From a checkpoint of a small transformer trained on Wikipedia: width 224.
Each number is 128 + 32 x the weight over its row's rms, rounded and kept within 0 to 255. Layers, rows and columns count from 0. Numbers have three digits each. The size before them is the row's rms in percent of the matrix's.

# v: layer 8 attention value, 224x224, rms 0.153, rows 58-106, columns 112-167
# o: layer 8 attention output (transposed), 224x224, rms 0.135, rows 58-105, columns 112-167
# q: layer 8 attention query, 224x224, rms 0.149, rows 64-127, columns 112-167
# k: layer 8 attention key, 224x224, rms 0.153, rows 64-127, columns 112-167
v58 122:121144161102106125109174153154150144146140097125119156129032156107126129156066130083166124092145137132152215152128072170115128121127123143149196110119138113142201129063
o58 120:114132092144124157161095160139119158121147112139116111104167107116158138147153122150125112114152215091188057087137184104033074112093135124116144171081119156083111124129
v59 128:098127134116105106072149148140115109120134142152182113119100053117123151125173092118169161137137150118142132134151073088174064179186130132128108145147168118104213110096
o59 122:149089147183167149157175158111159141141099102144142135183122139130111112141132080136099092113143074099130146071113192145175112138167131116126120112127140129178164128151
v60 113:146172157093051206195148104146131151139080176117087113105096159071160152116115121112128116135128067153096068100121115110178120119140082119176106074124137167124129111105
o60 109:140125137135174100099092109157192114108141153112171154167156118153101190132153144139164171158164155136197199113125135086105123130170155154110142126142131100071024134168
v61 122:252081116080140110138177163108082189124141157081112070067137117129141134098152102074123171162125138141155090076147069065101130191136100178139105164166168143104171116159
o61 121:104128103135099172119161080157111069166112183158108126119134133127134144133129101164144156077119063104189127211141069111161079143126152124102124134091121173126071094082
v62 116:202133071120094125089120132101089116098102165138078152142152097099142167118189145125030138099148076151194064094088169130065142105096115174136167143129155125125145136163
o62 115:104140134211170077111105119136160081168145136110121156130160139113184093120093110119124120140123192165124158182176130133158136139129125122093130108135022149159136047144
v63 117:104162147111138099116103134126055111138130074084102149098113113131134096135106196138071159153127141077120112109132128160105118108178122079136122189151123117106094119084
o63 122:095134129118102117124102193186145110149158119093119156098142117170111110123091103098111142111073122139120147090137083118130095126108110118114091112113121098096144164141
q64 100:118076116145080118102103165147154143081139122160118058110114158153118131133116119142110072125115113178223094195137120152129145123105090121103117091122172121114132160124
k64 089:100076159066116176091111112107123173152203172098129123135156046142130156080150066099155096113160175125122147136137105105156160098152089072169129087170112147162173088183
q65 103:068149090101182094123064101144168065138174112133169151141124158099204130111077097175145120089050141091125105151038173064107140101120135149130094093090122144168177079109
k65 105:133193098138149183100129108170100145198046152131154119120129131115107103141126127154116126184136165096082113094137170113144125157116132160176089065148109074161123110158
q66 098:106089141095133142122161127160080126141097072076077135062125168140128178121139099137153152113166157137106150092125202120141125144137145142162128130148138071088088148168
k66 108:090085200143157154077177095139193130114148125105092166153118200119153132161143128118173076066088145122132103142155186148128138089129114095115116152120035173095250102123
q67 097:111180105129102135130041141103154150095125131157087127109130057149168163120139101115135153128089105183122118114185125110040096101182095114143123117155142144139119140123
k67 097:128130133166101113152080087153085167104109107159149104186087132145119106140195054161112129166077139155145079093181097118071081141092144132112108133204120122055178158076
q68 099:127184147113074127139125097062108116069131173115122103129128103132129177142099140115105144120187186091107138093069163124120131138157134133137139077126110175095112124132
k68 094:171091130167095137042131102144099096109096099095097125132101180157124152188124174143137125120140090119160125161092157183150149132192085164174148089171106082123136137104
q69 092:112137104111105166140093162167109105119136111095063163151126139068133109207108151141175069128119133139063158106174147133130098097107143117149114135135166093138171141144
k69 092:219143132109190149085149110089147126128132120179135097132142115134100128080079207154145088116100102161129127111186154129104148108097133090068180194139117121070147129147
q70 100:162112092136174165145149123092146118122167205110158099161140116120109102114142153105140114197115115128108121146070017116102155148154185122106152090190182142213142132141
k70 090:146168109146151156127178138122124089091166159098175169153125150138058112128149176080120062093109106111157076131117114070143086113093163122071074100122119166187151074124
q71 103:137139095101116111149116114117114158119144074153143147159139135131142141121125119173107161132151125163146114166192107147105128100125124152103164229091149124176193151093
k71 094:177161111129102134217149092098096120125120084086157198145087136118150153115162169124136134199187169193140176165178148126149133069094140114132124143106186131134165108145
q72 097:120126108110197175121175073179073086119140088105191137115130137166198087193159172156136118117092168129110158121103132134149163136160076135160137093149107084063103099109
k72 092:158185068036132087081124121142096157164136158105170114185037174142056147192088139173131163148134117095202106169111123124147087125092109090106133118147081144146107089146
q73 097:122104088140116147137169172133130140076145172087091107131150101190120155187174135172068089111159165145123107195150073161182129099183112068119181125128135085185190158097
k73 086:087154121149110108172105129110108154084153148140123118207083102117089178126118159109111119053169124102158080099161106120117093140131158072127075104117172120111192129040
q74 095:175160191127098217127133150068100165146096082155115110104143122163103091102125134110120087159141132092136149117138148120126080119139129116147106059123120173118110113099
k74 091:149135139132143178129124145118096187135107127095145100161104118138113172089121125112129152115156200120210101112119121120065161140115109106173096094114221112096133126138
q75 095:142118149107117136142106134149130139110133072175228106154103127186139107186106108121084170097110140125148125131105102164092097112121100108139153109119192045156145140135
k75 102:126141182152090117119108117141143108144151145140128122169093152133151151177114199063081103152114095174188137187166136150064162110161125111087172145105134114137122122055
q76 097:208168120153093163102180135117089129138126154078114085165108161142192142151076139110086131055091166142139073148074159088161126175156129100191155175091115113159112092155
k76 093:172153170103076151037115116149124118154189167109133125141130147190119121105047126135116118036075135086088139204137060107114173159174129098100135169102101157104084123205
q77 101:144111128140198159096132124169085153178073127116119160166106106161101130122143134136163142070098110113115126149013098075124124206072160140148163125141172169148129142064
k77 101:146169105110142086143122106087134102109172118149166141164089132087074143123079150142162120124110091109086176135112124152173133202097123207095168113071127159146079106116
q78 090:135156144081201182140112130135066139099090108148100176153096133109219200090111125119136077109128145128143096169133124149135093123130126155110136094170148114129143108137
k78 087:075125128121179112133135081125086125088170098137112105168114146110169171119139120160193092178105117104126147170129115139121089136108171181170107061133123106053136095143
q79 092:124111099156136169126145084238162140097078093191162103198139166048114126161111133109100164142117114174079148090118186145076094114166133094150146169137071062128172140099
k79 098:176122101131133137166153147110112162176077103073135145147174108169109098119114097101094182126138107119186128112138142156092066098102105168148036133177060124146148084145
q80 098:173196119158165124143105145181125110173138184122079139053095130131090153159101154125140087108096122116143108135158082126075113117182176101109153164158184110088191120133
k80 094:148140164202141136151110136120147173129133134074116133098089113151132098112115120125094116159142110230102114136174102131087155069093147066082120145134140128176168129122
q81 101:094082120091074127143188133136152194112152081134096105158148135120058150131126068109098121103150140195132165193175123092115125180116112157156115116143173160194133118109
k81 099:179118084158103112128181094184177103127159084117139088131094170137103217124135194088076088094154123139157173109141150164070126164122151128061145103146117167107177116137
q82 102:096132131068145084124113153036146180118107113047152132123170126163113130097105153111132135117148102063140128107168130158150210108053143115096085141086159149095150120104
k82 108:124134119121112129124085166129143049102145132150166094125126122094116179142174136133102094183100165113111060159160135113144119111149121110092150082122144126132159199142
q83 094:135097094088098141165183106160107179116128121139172093166088164166154140149110127110068136146117152155122151100085133142176133121135160158092136153147159174169128083131
k83 087:170164131085154145133118127140096176128111052093110065167094119163093163127104162168117146130147137157087110146108172136127140154151122160098114134137112133198116171174
q84 099:105112111107110110101093094122133136104160111071143118081116111123152100137104138129145086139136083128086088158126124079123173139124154105104163120104128124067112183164
k84 089:164126121142079141122127146118114120184174149111103104114188123153114145113168125155180117148098106108111036164131138138138158166121119092125136180141067143120059075167
q85 104:191127188141099100107113096163154103115126156049170114125161122135146170147119155101136168102155133151144153153136183099079102084178140131155113101095112126117144154067
k85 101:143077244118111126168145139145122174110173131133094159097122168091198111141109144114076140167079147137146132193110164198088157102132138203105171189131131087162126160129
q86 105:154150104123143097100071093108086141092122165077092128048131103127105109095122144116136168169229085091172184165147129093156144161074121115139199097186138105114104062200
k86 096:108130113185139147087121092111142123136108097112073165140180103119111152136128142179130183103139155068112166091129111129161106190097123128084206216136112137160085153094
q87 110:070202114132108148122134195094126114123116096149170141131126073109070123084165179124112121126128080120113123071136109159189149127116138149091104114083059173087181165186
k87 103:118110129139154095165113116127123121109134095183157136159098114120122124114173113152173178166136116129128137076149126132184047111139120134126143130143076162149112194222
q88 098:220158142145137143098067105064121171164137109130113096133149137127134122079093166134218174138137116109130113122109167144127155058116144136137120112114140115089154072161
k88 086:140156084090140074161113171165078141096137093118111133152104163114117190093149145174128098100148153098107147110117183106166076128122123114066134147135117106058164097162
q89 108:123084131097154153157144108126112156123092179125083126111096151201167136129195181101112154155119110135110068138182154188138073125120170138141146123172139123139161125141
k89 099:102137119097170144182128117177131187062149103109081147094097080159192146105166133088101106157062117113127159159187145114109145131158162157090133154123099091118127087160
q90 097:149103178121131135122108127137130161091060144181100174081151062169127163140115178125084109193143148124128135126111105184148130119175211151116136147108163102155119098179
k90 091:103168082101143113192112048144141117115121133118124200135106152079148178115195143181128137167133137165136159136181112110107114122061116125098139130145114143143172085113
q91 097:119051154096119151090157153130139092114072159076064121058130129145092129186064096084096113143153102153142132164220059107147110181118102102171176162116170120105124121130
k91 104:122070071147171139118147121160117101143130133115132117128105131135082154155186118076106118087139181112149162175164095148093164150111174124091202198128135082104161107075
q92 103:094181162125120073164139093108123158100088110113088104090191128110054145133124124163048151144133175144151134098113128135110169069125142186157178087054117115137134079167
k92 092:129146147124169086119134131166124158116127118095120169104114105083142112158111167150129101087143190123145105100119147210183152121148163087152105137142095085142204064136
q93 094:085099126156091120138081098135161140142088150199106146176141101157128142114134096170119175122040097083140157165086119162121108071085118083099045119138119161042108136148
k93 108:135167139136125112133159147088113097132096089204125136114116162094106147156124110167111115145150141101116081132084170091181088138109127145143074148092076134143099175097
q94 099:117141131088083080142159112113082141192151139163140129096132120119107110117128161123052154108156087123143138137090097182155153046094068201140135237078129085098182095161
k94 097:137116157156064116100151154074110157166107104148138146119152097113173165106072080138085196112165111140110159133128115150123113134106114114160129134191126162121074124161
q95 095:083150131065088071108116080112109089150140142100195123163065094118144138064138145190128137131135107108090112150182143177189103100133137170124104208099156092049189148081
k95 092:139153137156092161151085144118163038148155161105105050137188151097089142148088148113105157090121121133101097142138097133135098184126204079110154138117181155101117120117
v64 092:123126110171119138176119151148156146065113168076154088108147068103143127118108156114148156094129161121107105111187157173127104122152130154082106147098102141119106121102
o64 090:140114148129119107099111120106136123137151138147101193146138188093175178111150147136121141141039167182129077140133138119154149105128096135112175134107133112144133145073
v65 105:136094128117166112124167159150145157144099138099208086193142176140180090105075127096118115152161198055157112109135085131178135122117133151140090179090131162188083132100
o65 100:139159114112117187114158093192115110119174123095079119143123144137126165176160199139125138111119094151098139151167191112108070187170136162225173113235168113135078126157
v66 088:112118185166107148147093172145086082168050115144126071093132102102201117171136134135135083127148145152166159082136151140093179150065113140121081105128095107092154167166
o66 092:147134107105135052165116095050108152144181147121130165171156111124097104126107128176157087166166085084082085086095085157178153171137148131153119138120172185125082158134
v67 097:118184181076104133124172145097139158137181152109158134126090169091124155103188125163153162083146131135107119044165135147138082074120174043140075130103165130157161115111
o67 093:130128132205179124156091184140110093106095108143091091123165157135118111095112137105144148166114080078080138164107127142117124129098168229107095111148080130089125191150
v68 105:115200122139132130156075134135114159182168130138144125142137125117149121175122101105043137129146152107104105148191147156116099124250152098116141182122168151222132128136
o68 102:156040162182149089116125144175133097118074098061082153128112159151159171134143149094136193178085071169107084139174133129165098074121181102180126131148178104104105134078
v69 091:117074093111107116139159153107092126161171135080060161144144160080158119138060140080095164172127106135115094101138128157114132082117106145194184098151162109210084108130
o69 094:124160098092153128129107104093112138125090107116243107109106124158134139155146150176133085102107153129118172097032104098145099102132109094099093131139147157165075124171
v70 094:112119141147118106157158126157095154148133110092137101155118094136140134152116149157079095111111137131152203115097122116110147087133135123198150159144110129179078147160
o70 098:121096075106130104083148121124171077124099152111137138124165135125126143150132105080115170178143102158095095190145105126090121192136121062113150123214194159120114094132
v71 093:127105090120172147134131198125191060122135127181121166117164139139116097119140098139165122069102072193119156137097081092163109141130110173107126117121185154075097105145
o71 095:136126114151106154119113144168086173109085145081119080084118140070143122129142112126213159135102136094195098087129130107131107157075119080161162082100086074078165133131
v72 098:138093153090153152094117161153073124131189109140144178087111130193162183180116128119110152136098133081112130090165192122145127157189100054170099165167119101111107124112
o72 097:141102099188145139113133134128154118137096095113101131138152114092148107151078103105121094110186080151144188181156073158167061122158187150086156095157158156105133154087
v73 095:031107100095120170116108201120105131084144112122120175129076113169095104127086127146130128082118137075126107136060148119132214129122066140144118116165108066146126139111
o73 101:182057096135116142117175027104140144173158106063144132135137179084121086079166182104164125101134191187164167109124157140083141178142163152169178158102150166108065060131
v74 100:176108148074148190145197139082142141113106080141137180095112111192102113145062050142183215107097103174201162159151172094100091186114157086140106115121118153125144141204
o74 098:125130124130143135165103174096114095134128182101110126138120132114135159104128102208153132174194114146163089111152120136145148094155125180157137121127161112121143142140
v75 097:139103134133165127168080135113141094140132126139095091164155179164197031187132127141143108105090154167128107147159126131125101101065148158105119229213176176153111117112
o75 095:115115089153107180157178134115133125119087132128156130143114106105069177128118134147121106101161150121128127093179145111114142200174101110162110064124098114146157077159
v76 095:168112126163154139177151118088137053121118163089161146112171102140145173076083130129096150165125181108091113191145108090138102072143189142150148177119094100152101140086
o76 089:098114115127155135105139127183144174086150067135054137162106131134106117138151066116129082103116128128170140112163136108176078192188075111131117133145159113173109129128
v77 105:093162132108123135104134096120154154133159106102126166080130164083140122168180134106132092059073091135181087101110177133064100118112127141098101122078119137084156175081
o77 103:149154139169106136135137144087104054100140121124130153135134124112158082068131083117174129173129139129079141121150167126179121064136136158134040123160083149110109143153
v78 097:141173071145094180109077156187148125142126136144105140127102125123152174098159117104066128180110151146095066121198128152076066154159126184095149122078129125140180136154
o78 096:090095141122177176106112158077163133121160094172142142153149109133110181134144184127190102095083114195096136144183131153134051074088086080107127160158155156087176098088
v79 088:123044160094119184139177102151106101152140119108144149155116101154132168161090148104146096175150156150148134084159154044115094181203155108118103146096145168143150173081
o79 088:149114158157102075140111140085130142077123112136138149102134131131135095074118088152117091120091080184059065140144081166128191043093122160157125172154140126113042178084
v80 090:159179140128176131116165190126125083139148166093160115177144162164122131138067095111081084114117166111123105137140080153133174163117080129130113166141108108129105178119
o80 095:109132099086095146119104075192141108111127123117137160147095139111143151159170118202083151143145149121147164124099150149104099120176116072162119149121182125188026126106
v81 093:095092151119129176130192152104130153139141142127152132122173184138128191142124102087181132076160125112091139174128102139128101142111118127061107136156116141120095165176
o81 093:152175186184134128116079099099156118113114181120125081122124091147187151138076121126128133132094100135140132123120166160107115155192061056206129129118176135190159126134
v82 099:136131094096070138089147136118127141132153166114113157106109166109099146119102134087180151084108100106183167159117117118121131156080163157146114104145161122104144085127
o82 096:117110116087167136091126144145122105171080078173189139101167078117139137154142151063135173122153096081139179148094189136151118134135102195132177093093089138127119188170
v83 102:170138230101120096140113069175074149101147115140176099114148190165155135163119163119155135148106165145096157107177128098175173158151160095116107133108157146138115130165
o83 101:074073138092175109090155127081114110119114136124090122140106125161087125095146150150064097089112159134126128129210125092131109170158146079149130124187208141172169145112
v84 086:118145145115142122163095085157080123159132108122150096121175173128115130140137150106059161126135203137190122101144150110143092102054133096130158153147108076156165145120
o84 092:101076101146171094161157164151169130090169112141091128152131112122118137143160088181130111156167087095078148135117142120165120118179120148113118107180118158172169082145
v85 100:180090100135148133208104109107094170143110137096124094110084096171144119129140148064110156086152195164109132152094119132149104100168064126132132117134134135188131107155
o85 099:086132162156140087138162193139189137095132139109150133197130129115078174180168124146119115184151180159121162083162179117137159133178223117096129153152161100142180156115
v86 091:127148134138164127089138167122159087098163118175084155109100110122134124154077082134108106146152092121093105107116104156046106153066122101080137165146086202157147148100
o86 090:158098161096129106106089110104117124186060160107216107157087141154135114102109060096128143079120119144138135168094127085157172070144134102108134085083158085100101082166
v87 097:103108186123136174101204178094151139188149143127167158081085174083111173114160135095146173072177100131171084128086103138063177150078117147120039095120100096123113191136
o87 096:207152108123110103178108113088191143129094161091097162152172090084105057073127126106157156159131126095102141140088186204211107121140130137130140105060121136096171123122
v88 101:170141133058179093135092150160151142186167132133137108156141037113168105129136094103089103200137114139088172171185076169095173146137098123145160112121153127120119139111
o88 102:132180154155145088131174148186105122071114127112107108052118129125138165114089088253071129098155107150088111139140153095162095073091151097153082156122141163171159095091
v89 090:165121161132065112166149110147119100141151142125043028078132115177135107132152093122100057134099089118107104118123188104106099167137131096125159150196089139073097158187
o89 087:114155100111126134094108135083175133141156109137172156168101133154140119153130162119167103138151138097071112134070138135173192169145164078099067134138082148145178146066
v90 094:120095126077104100122157132144183139119117093165076100125130135192130156139055154139101145112140180108122144118115150160142056172138134139110175155173117142130110110156
o90 095:121103097094058125111098146095100124116079154134135117122098114124154136229134157113091118118148100188117134128100090091167153132083096115109132112152137163120137148115
v91 092:073149113140127098078175081130179098181105113127125125053132162134119073121105110121142072111170147148171129124081123067144157119121129099158094104138104124205124105093
o91 094:095099089083071145190132131112100141114131066107155116149137153133073080068095117147150148148150111092124122105165160071157151174112140124127128124163154138173069137095
v92 098:190105095169162140167059089119110129133114098178121144198152103139134110131114109158078192138152136184133137109106065113078155141160140059138101174119132106148144144173
o92 094:121134092124135055144154138128095171135122141094102130188149122064156130144133127211122064183100162132166115149151141158089156109096132167133135179080158148124143120069
v93 102:130166141165185173149162110119153108150175112156107117152118208150122138151150152109127153116151129143105162069171087113131080145210132113141133094139164117146114172134
o93 106:101134082126106127101100171133130154109096104096196170125085125169140168120231109094120077151107093145155134154138152206088103143147137155160065185125113086145171181155
v94 094:176125121129172089106140169137126086113139116103139139145157110121136158102139200132169123166124135167110157078145196143120048055166128149091120085161110113150131147164
o94 095:126128121157089189186146160157129200117114073193098116162126138121155109161190057098133109105189148147112152226162118137120111147102147144147093116093152168022183183150
v95 094:140102128126109116123150068119086091165140157126161144149144115156069120119150138133120127115080104167140143142122126185128150126133116131138147106111140132133129174107
o95 098:086115152138139116126126122112166181105060155145168138038109093087155120149141091099117189178132117080150117111104104155133175131110140066122132141128127138163073147145
q96 099:130146150096149127109117120108104086194093104202151178120142167139175187104096162124127141097154193171163126142155130117102124136073129082169156088106206160105100076147
k96 098:111108170104128119137120110115105169147123155130186121109165180165172145076113160093154123150153095157115170117144132112072141097074086144140116151121117120149086113141
q97 102:118119127088164119153124129119127091118157165120130086126106152157128154150148167145046125090199108129166116202125104134135130129132120142095115170176130125115146111150
k97 101:073069070146113074129126116122108093160108142147150104147089252154105113175165228125146172096126150094102158133143059141162124190106119128092132164115087103093150092099
q98 107:112127177158115104091064170072141127093110182135080136147147142148168145163124105077055114164104148051138148089154126090088147092096097116168083114140123127134088163095
k98 095:173136162121100062147076149140164104088147098131066154149174137171146103156134120107055096153123171137132114182157146157131106125160146144106120123170146165119134148106
q99 104:151107127080131081159116112095160042125177094161141157141141186116164155097107103133123098089130080210093165056152175162159150131098141142118112112126101150167102127087
k99 096:161157112147122138116082148089154137156113137156116190104137125144134106135118079138149192140134085110121148152159134208141110146143118146134111162151146190149083084184
q100 098:166098128097191145133131160155162116115102082142134107130169172135047116110085148159112156088135118156157108106187171087175087094085093121093099151105158094198153217113
k100 111:089114129165123116113132129117176090123151183135046134124122143113080147097105119113091151083130067149142109158137145111152133157103156148142129131139118091092178102138
q101 100:179144123116177117122148168168146112107136150151130125098142121134079111117077127109124107121164088072168145137105151185132133227164183112185118163095133094142124108137
k101 101:118104142102152150151138187115166155080137108097167143164126104155106104146128111169131160075124146175141172111122164176195104147077153149159098134102152118144083129142
q102 092:183174130086138157167126130076108138086066166103120106096118120103097154191149143106075133118142106121160142094151153151100118163140126115174146132131140152094151079161
k102 093:151127169116140138140159110158075106125073157155078157148082146090121155161162057138153100093147192136193096112146156107139102121196104098126137194102139103153148098077
q103 102:078149180140110122103113123095133137136132147117142110157164116145095081098160116095145152173139116129120079119137074156098185096128127120109172104099169132080048218118
k103 096:099115102094057133050106106196126141099168158096094047102088127132133119129112117105167120068168146200130048119123092058125108117134119133162121130115224165131085162101
q104 104:124170084224151117118179111138092104167150147159069123163078132121126174135163126072179164108170144074108122147068105119112086180156156097137127117141083094117155129125
k104 099:093125084169178141165135179184105125134116112090090082176123098151046141173097112099172140083155140109079053145108126125088131185183143127110134162090105155093186158095
q105 097:123185134121141117150127100150178178093103116104103155120113156113154142151136139127182117135148113186155100080083138143097080084187095196170138103123045154102097140127
k105 097:108144181153110091142149155077087139103143099126141095149143155106134117156157169101155159140134179104144152070126181067144122106174125170139074125144082107173161147114
q106 098:112124146084158122141162092151110127080128140151181146161084153140127085133156154117117091059143166147127173152155093149139110154101130133110171088098141089124104191108
k106 094:096157150132145128087178149118108165139163089097120129109158117106091137112118142179092146114174126165140112096129187103083109134117106179119157101129160130090136105231
q107 097:150117130110108124074165164149160155053152126126151120159138144108136133121169154118158138109072183137105100096141147172120150083147107148179085176124088165141092119116
k107 098:155182104094175125099128148126089176124159122078108098136101152138150074095104138073162154136116124143147086102097187137146180050133101105184097140145120184166160112121
q108 099:176162122103116159170100076089165104040100138191131136123135133155085148080151107158112151156136138120150073149154107124181125130124137085161132032105136156052201154140
k108 099:189105125081102147155109140090094138145114091173112130139124147198123149044087100155125077137156163084124102095197139150093081083136157110166141112080154157135113182144
q109 112:126149134079105145129122135184129074175133121078117149167101124084079130124073141113112156088139119115149130144070098107120145106167118099146117185082148151117134152085
k109 103:094125139065130199119094148140174123158146123071136090150176187101101088071068100115098124173127107135140118115110149100109129052143165133144144139123130111171074135069
q110 101:117126082109190167142168155135050095210109152138084111091143146143120110118108152140109111082115148109171160131151083162116045129141094149127084099097119172161126112138
k110 096:167128114170163160181132169152088124167096176148157145098108121136086141100053145107129119125154063082143072160123099074103097111146114143132172147094044105184157096158
q111 098:151091106180119153154212131097052169096107158105092146052080144084147089086090142067067098154124149145112096123125150194072194148159175120184077159122114113173129135129
k111 093:137083133200119154185135077124160102172137135102128087093117096114174137116096084164113096118128116134105051130114086144065151098104150082133141091101120159156161154061
q112 096:154125127125131069181118088128120149143082135164134140203131093133100079098148088117140186141128080095128160136086090162121115089147094132147127092129139127147132123136
k112 094:161170107128160099143093103134122134115097170125142131152136100141149118176167144087076152085124121043119168180080042129113131117146099137142091152102123125120122127121
q113 104:123158072079093119111153143138072196152140104143132131116116094114120184098180198177107115125044076118093093155102141130181123179160128169087118120124141110089108070035
k113 107:070101125125135103103126125103082099127095108203119119135155090149119159160133112097129119092103094131087125182094123117127082184148150074069109150109127126125109136116
q114 097:117135129107169173115127131084115142152121151121145156149117111121167188162111159166133179128053158123116080088137160088103131129098134059075152160080145170103110109085
k114 099:088121107109141098093119110122108108087108179168100163114189090128131203130113192087130182112134108161155145118157072128119121116134121125133141118114141134124160093103
q115 101:112153111102141121138129134099099152120150217106143134081134093156048149115152157184149169157090163092157101191166095113169180161135139145136113124127099101109130134097
k115 091:130161151112142111142099130089147174123138186105184123124150111174095152133134148116155160141165131081134084128132126117190123134121128102056086125106104072164110095119
q116 106:125112164130095139082117124092116097153140117133166113112145119101148107115115165117146124079109151126084083121156158114127130193137123126096127065156146147153120148162
k116 103:129110161140147145056140050097150115105158130109106139109057131130079144149171149140159120103052143093069069193123120142106135126148152175127103133135139150091074134164
q117 104:111166093111137033154134195181061124178142103175060165171140133062103116089085110137103148129178108122143174130141119082105106131171128151152168126114105137107108167167
k117 097:170157081123125128112176131107158130134158128079141105179156096091083148123121127148061180106163051157124174108137119141167177091115126161073159123131070113182153178147
q118 107:121160120175134112112178091110164162137129103083159177120215113118127137163138165177138125104144092110111148167149189141171179139224130138128127135104079066149169069092
k118 102:090147083097137132187129107161137136134098135150109114105164099173135126155111150132089116057155096168134164131171153104176103190113158129050146131127121138188200124165
q119 104:176117147102094162108089140098094135113132120153133123189127126141164113116175129103130169158102144199133168156112153151111129096194141153093140125126127149080139059142
k119 097:105131165150116189132132133091025169109101134100162100185120116097161112113147097119109075180174139139151125136135133153166132139164126106109137152151136135103159123127
q120 108:100127155131110146171141098098131119181119138130130227140119139139106066184145122087145107057147131128075048062178096140126122163096119154079126145142157068099142131086
k120 107:102107101113155147143158084146130131141095092133112091069087128090144144138138142111120106048154161152172046126083116107115156093156154121143127140099167177138158119202
q121 108:178114103122139166139160160160120085172123155163159104181069137122181096160080121139126146112118108115164101123158104069159156162144089092133115123074051128141148089115
k121 097:137099058147136185129176151097105130143115161179059065192126105107164108096157105153155199095128116133163126121134121070138176137154129090115106066122094128191110107103
q122 094:113132124167136118154149147105084146136163150117177143165108103121167048083185150147122137157153126092105169118146169130173184104104120129136095159139106160092137107148
k122 103:170137161150159168135188134134189137112073169104136121056098131096147142130113113184150145175086090068116119135150128177185139163107085129085148170125148056084111101088
q123 097:127102125159112137181131137155149110145120124169135153117150150148103142100140148155031170187072125177151106095149119096121124127111152117123133163157132116092151142163
k123 097:164144084134092145125116118158118100159144120121101091155153095113160205139191161191127128169162128173180147150180068092116119094187116155135116151146063073190108100145
q124 107:162096192108106146120093066106093153161117122151128145111144180052125084156146112056127118118064094148144145111149163121094096113170106132126099053090142125092084199151
k124 097:113130147118144130141051218160078151094164110147101147118161183100088107183134113198092165135150128140134176089136099142057120142186099142172155136066185155093118210122
q125 100:077105077123118110164141112120143126121097143174109099177074115122131186121117152132170087117098117136084160176131090139160147178097146184084123169077155155095134166125
k125 097:140158124151157120095165113088150109099123047237125171148111134074097181092139132035125130111112102151137086181111152136181147176114143182105182174070133175127148156094
q126 096:101173152121174082179108150129127116139145145133144131111141093104141130103101082147111136180104142112149103164161132134113115131121087171100184118099133135176106103118
k126 102:146226188122136082137155158139127115138170154164158141149154106082135144146117165150082132192127139136138156141134125183141172159103119102171145143124119174136133138105
q127 094:111112133134085108117068097126066111119126184079109131111122145121194113119162159151135143051149090127083191123103177064120108133087065176130150102145111166150079048112
k127 090:079183120146123089118089115142142101153133132115082133107141190114101138129125079088126136118184124178129161109129147072142116156132143177147117118109078197126067147148
v96 104:159066056083091137151133093135141142127084096118104105190025133118158084080155115174118184115128093137090142054168134194105138126098133126157115095164126159119130146147
o96 104:164167140126092133091077184122112141138157141161116134097194171051150098125140170097182105160164193117125106139176168071139100096099121143132143135088108128103075151151
v97 094:116089165122195116125128089158177088155147134138169121161184105128137095187137081081103188107146160128124107126161102131124138153105113163167182172138116147170110175146
o97 099:105171119116141073160120178055081158106147147128096111164086095174121130079102163165160064128097126106077140110151189135136125121108158129118088136091126136103146144102
v98 104:122158168148142147112088122114133154161134119166065174172131116175105112149127121123131142064080147136149127107091124170064098097181126163115127155096141130099145150139
o98 100:128118087103136123123140106137108078088129109090182124086096144111156119025155149115127051210101130171093092162135122128167168067152114133147110130131075116181137091065
v99 097:153115141103119131158158137109064128108104155096115143133122149140108122109096089123135114147137135137083136091150128123128154143142141103108081097133100072100078152150
o99 097:131085152154154110043107066152154105108164135191172110127090134070169203160136118118091150096087134095134139138101177133133076098062095188135144093097126185085145121144
v100 098:174086105086129070112132078152102123126164141136025196099133106174162145091079111170109153099146106128094154133109085071099125130136204105143111116067086109147206137133
o100 098:121168088178168109133165169148080139138106150128142128162133128077124161142116135110123127160148178129097104081136143166174123147124111179111055132163158153068123072116
v101 099:085100123088155131154121126147101096132135070178138183138111125129148103166149120153164177069116063094103150122100101132108141045091104158104101063168082122116079158132
o101 099:134137131129112154123174092144129150193160120093070103164094103139103101059142171156094099136196134134168159176174118083115127169093145127173124198103161127129156134125
v102 091:099065150053133101167164125120120150093095131109113105107147139109135108104073080094080158095134134094147119102128105213099146074086104099096076160136096147127102124159
o102 092:142187150154157095081094168130097084163161090161110189162112121139134150154127218100160122159107203109095101154176132098121111159153104097184131104095092121197167126096
v103 100:132053120097091155129145090204174145115124086140147104106119108138107120145138098114112170135083139154143162177160174141110122196131147120164217170158097160151110099155
o103 097:112170152119163152152147191121152117154104137128132144146148175119095099085117216177147092169186094104134118087098100203130135071139109216124139143125171112152110140146
v104 107:108138160129132090106121116183106146135101062125179148119118109190151096084096126136077081124133150055139119119191120162134116166140100142115143146125097188110156108116
o104 105:165129119121157125182200121117107101109161168126105136167160138097092083163157173112084141079167122151154072084097135133156142122123125148138131105100139101158132111091
v105 112:104072122152110107119138151164112173107156090083162114135139164202147070104151125153104090159113066156097151129066163118114128151095113131185098118160144085077102115133
o105 111:136171172137152162097149051088125122060157166098122093152160133126167157189110145136135171132168167146153048153148114192126132102176149135110112111161163109139134177133
v106 105:114132128076113087139135130103098148097119114162138130164104105092104144070134079161101163138170119161124147110102095103138145090120127108147096126135110090131126213084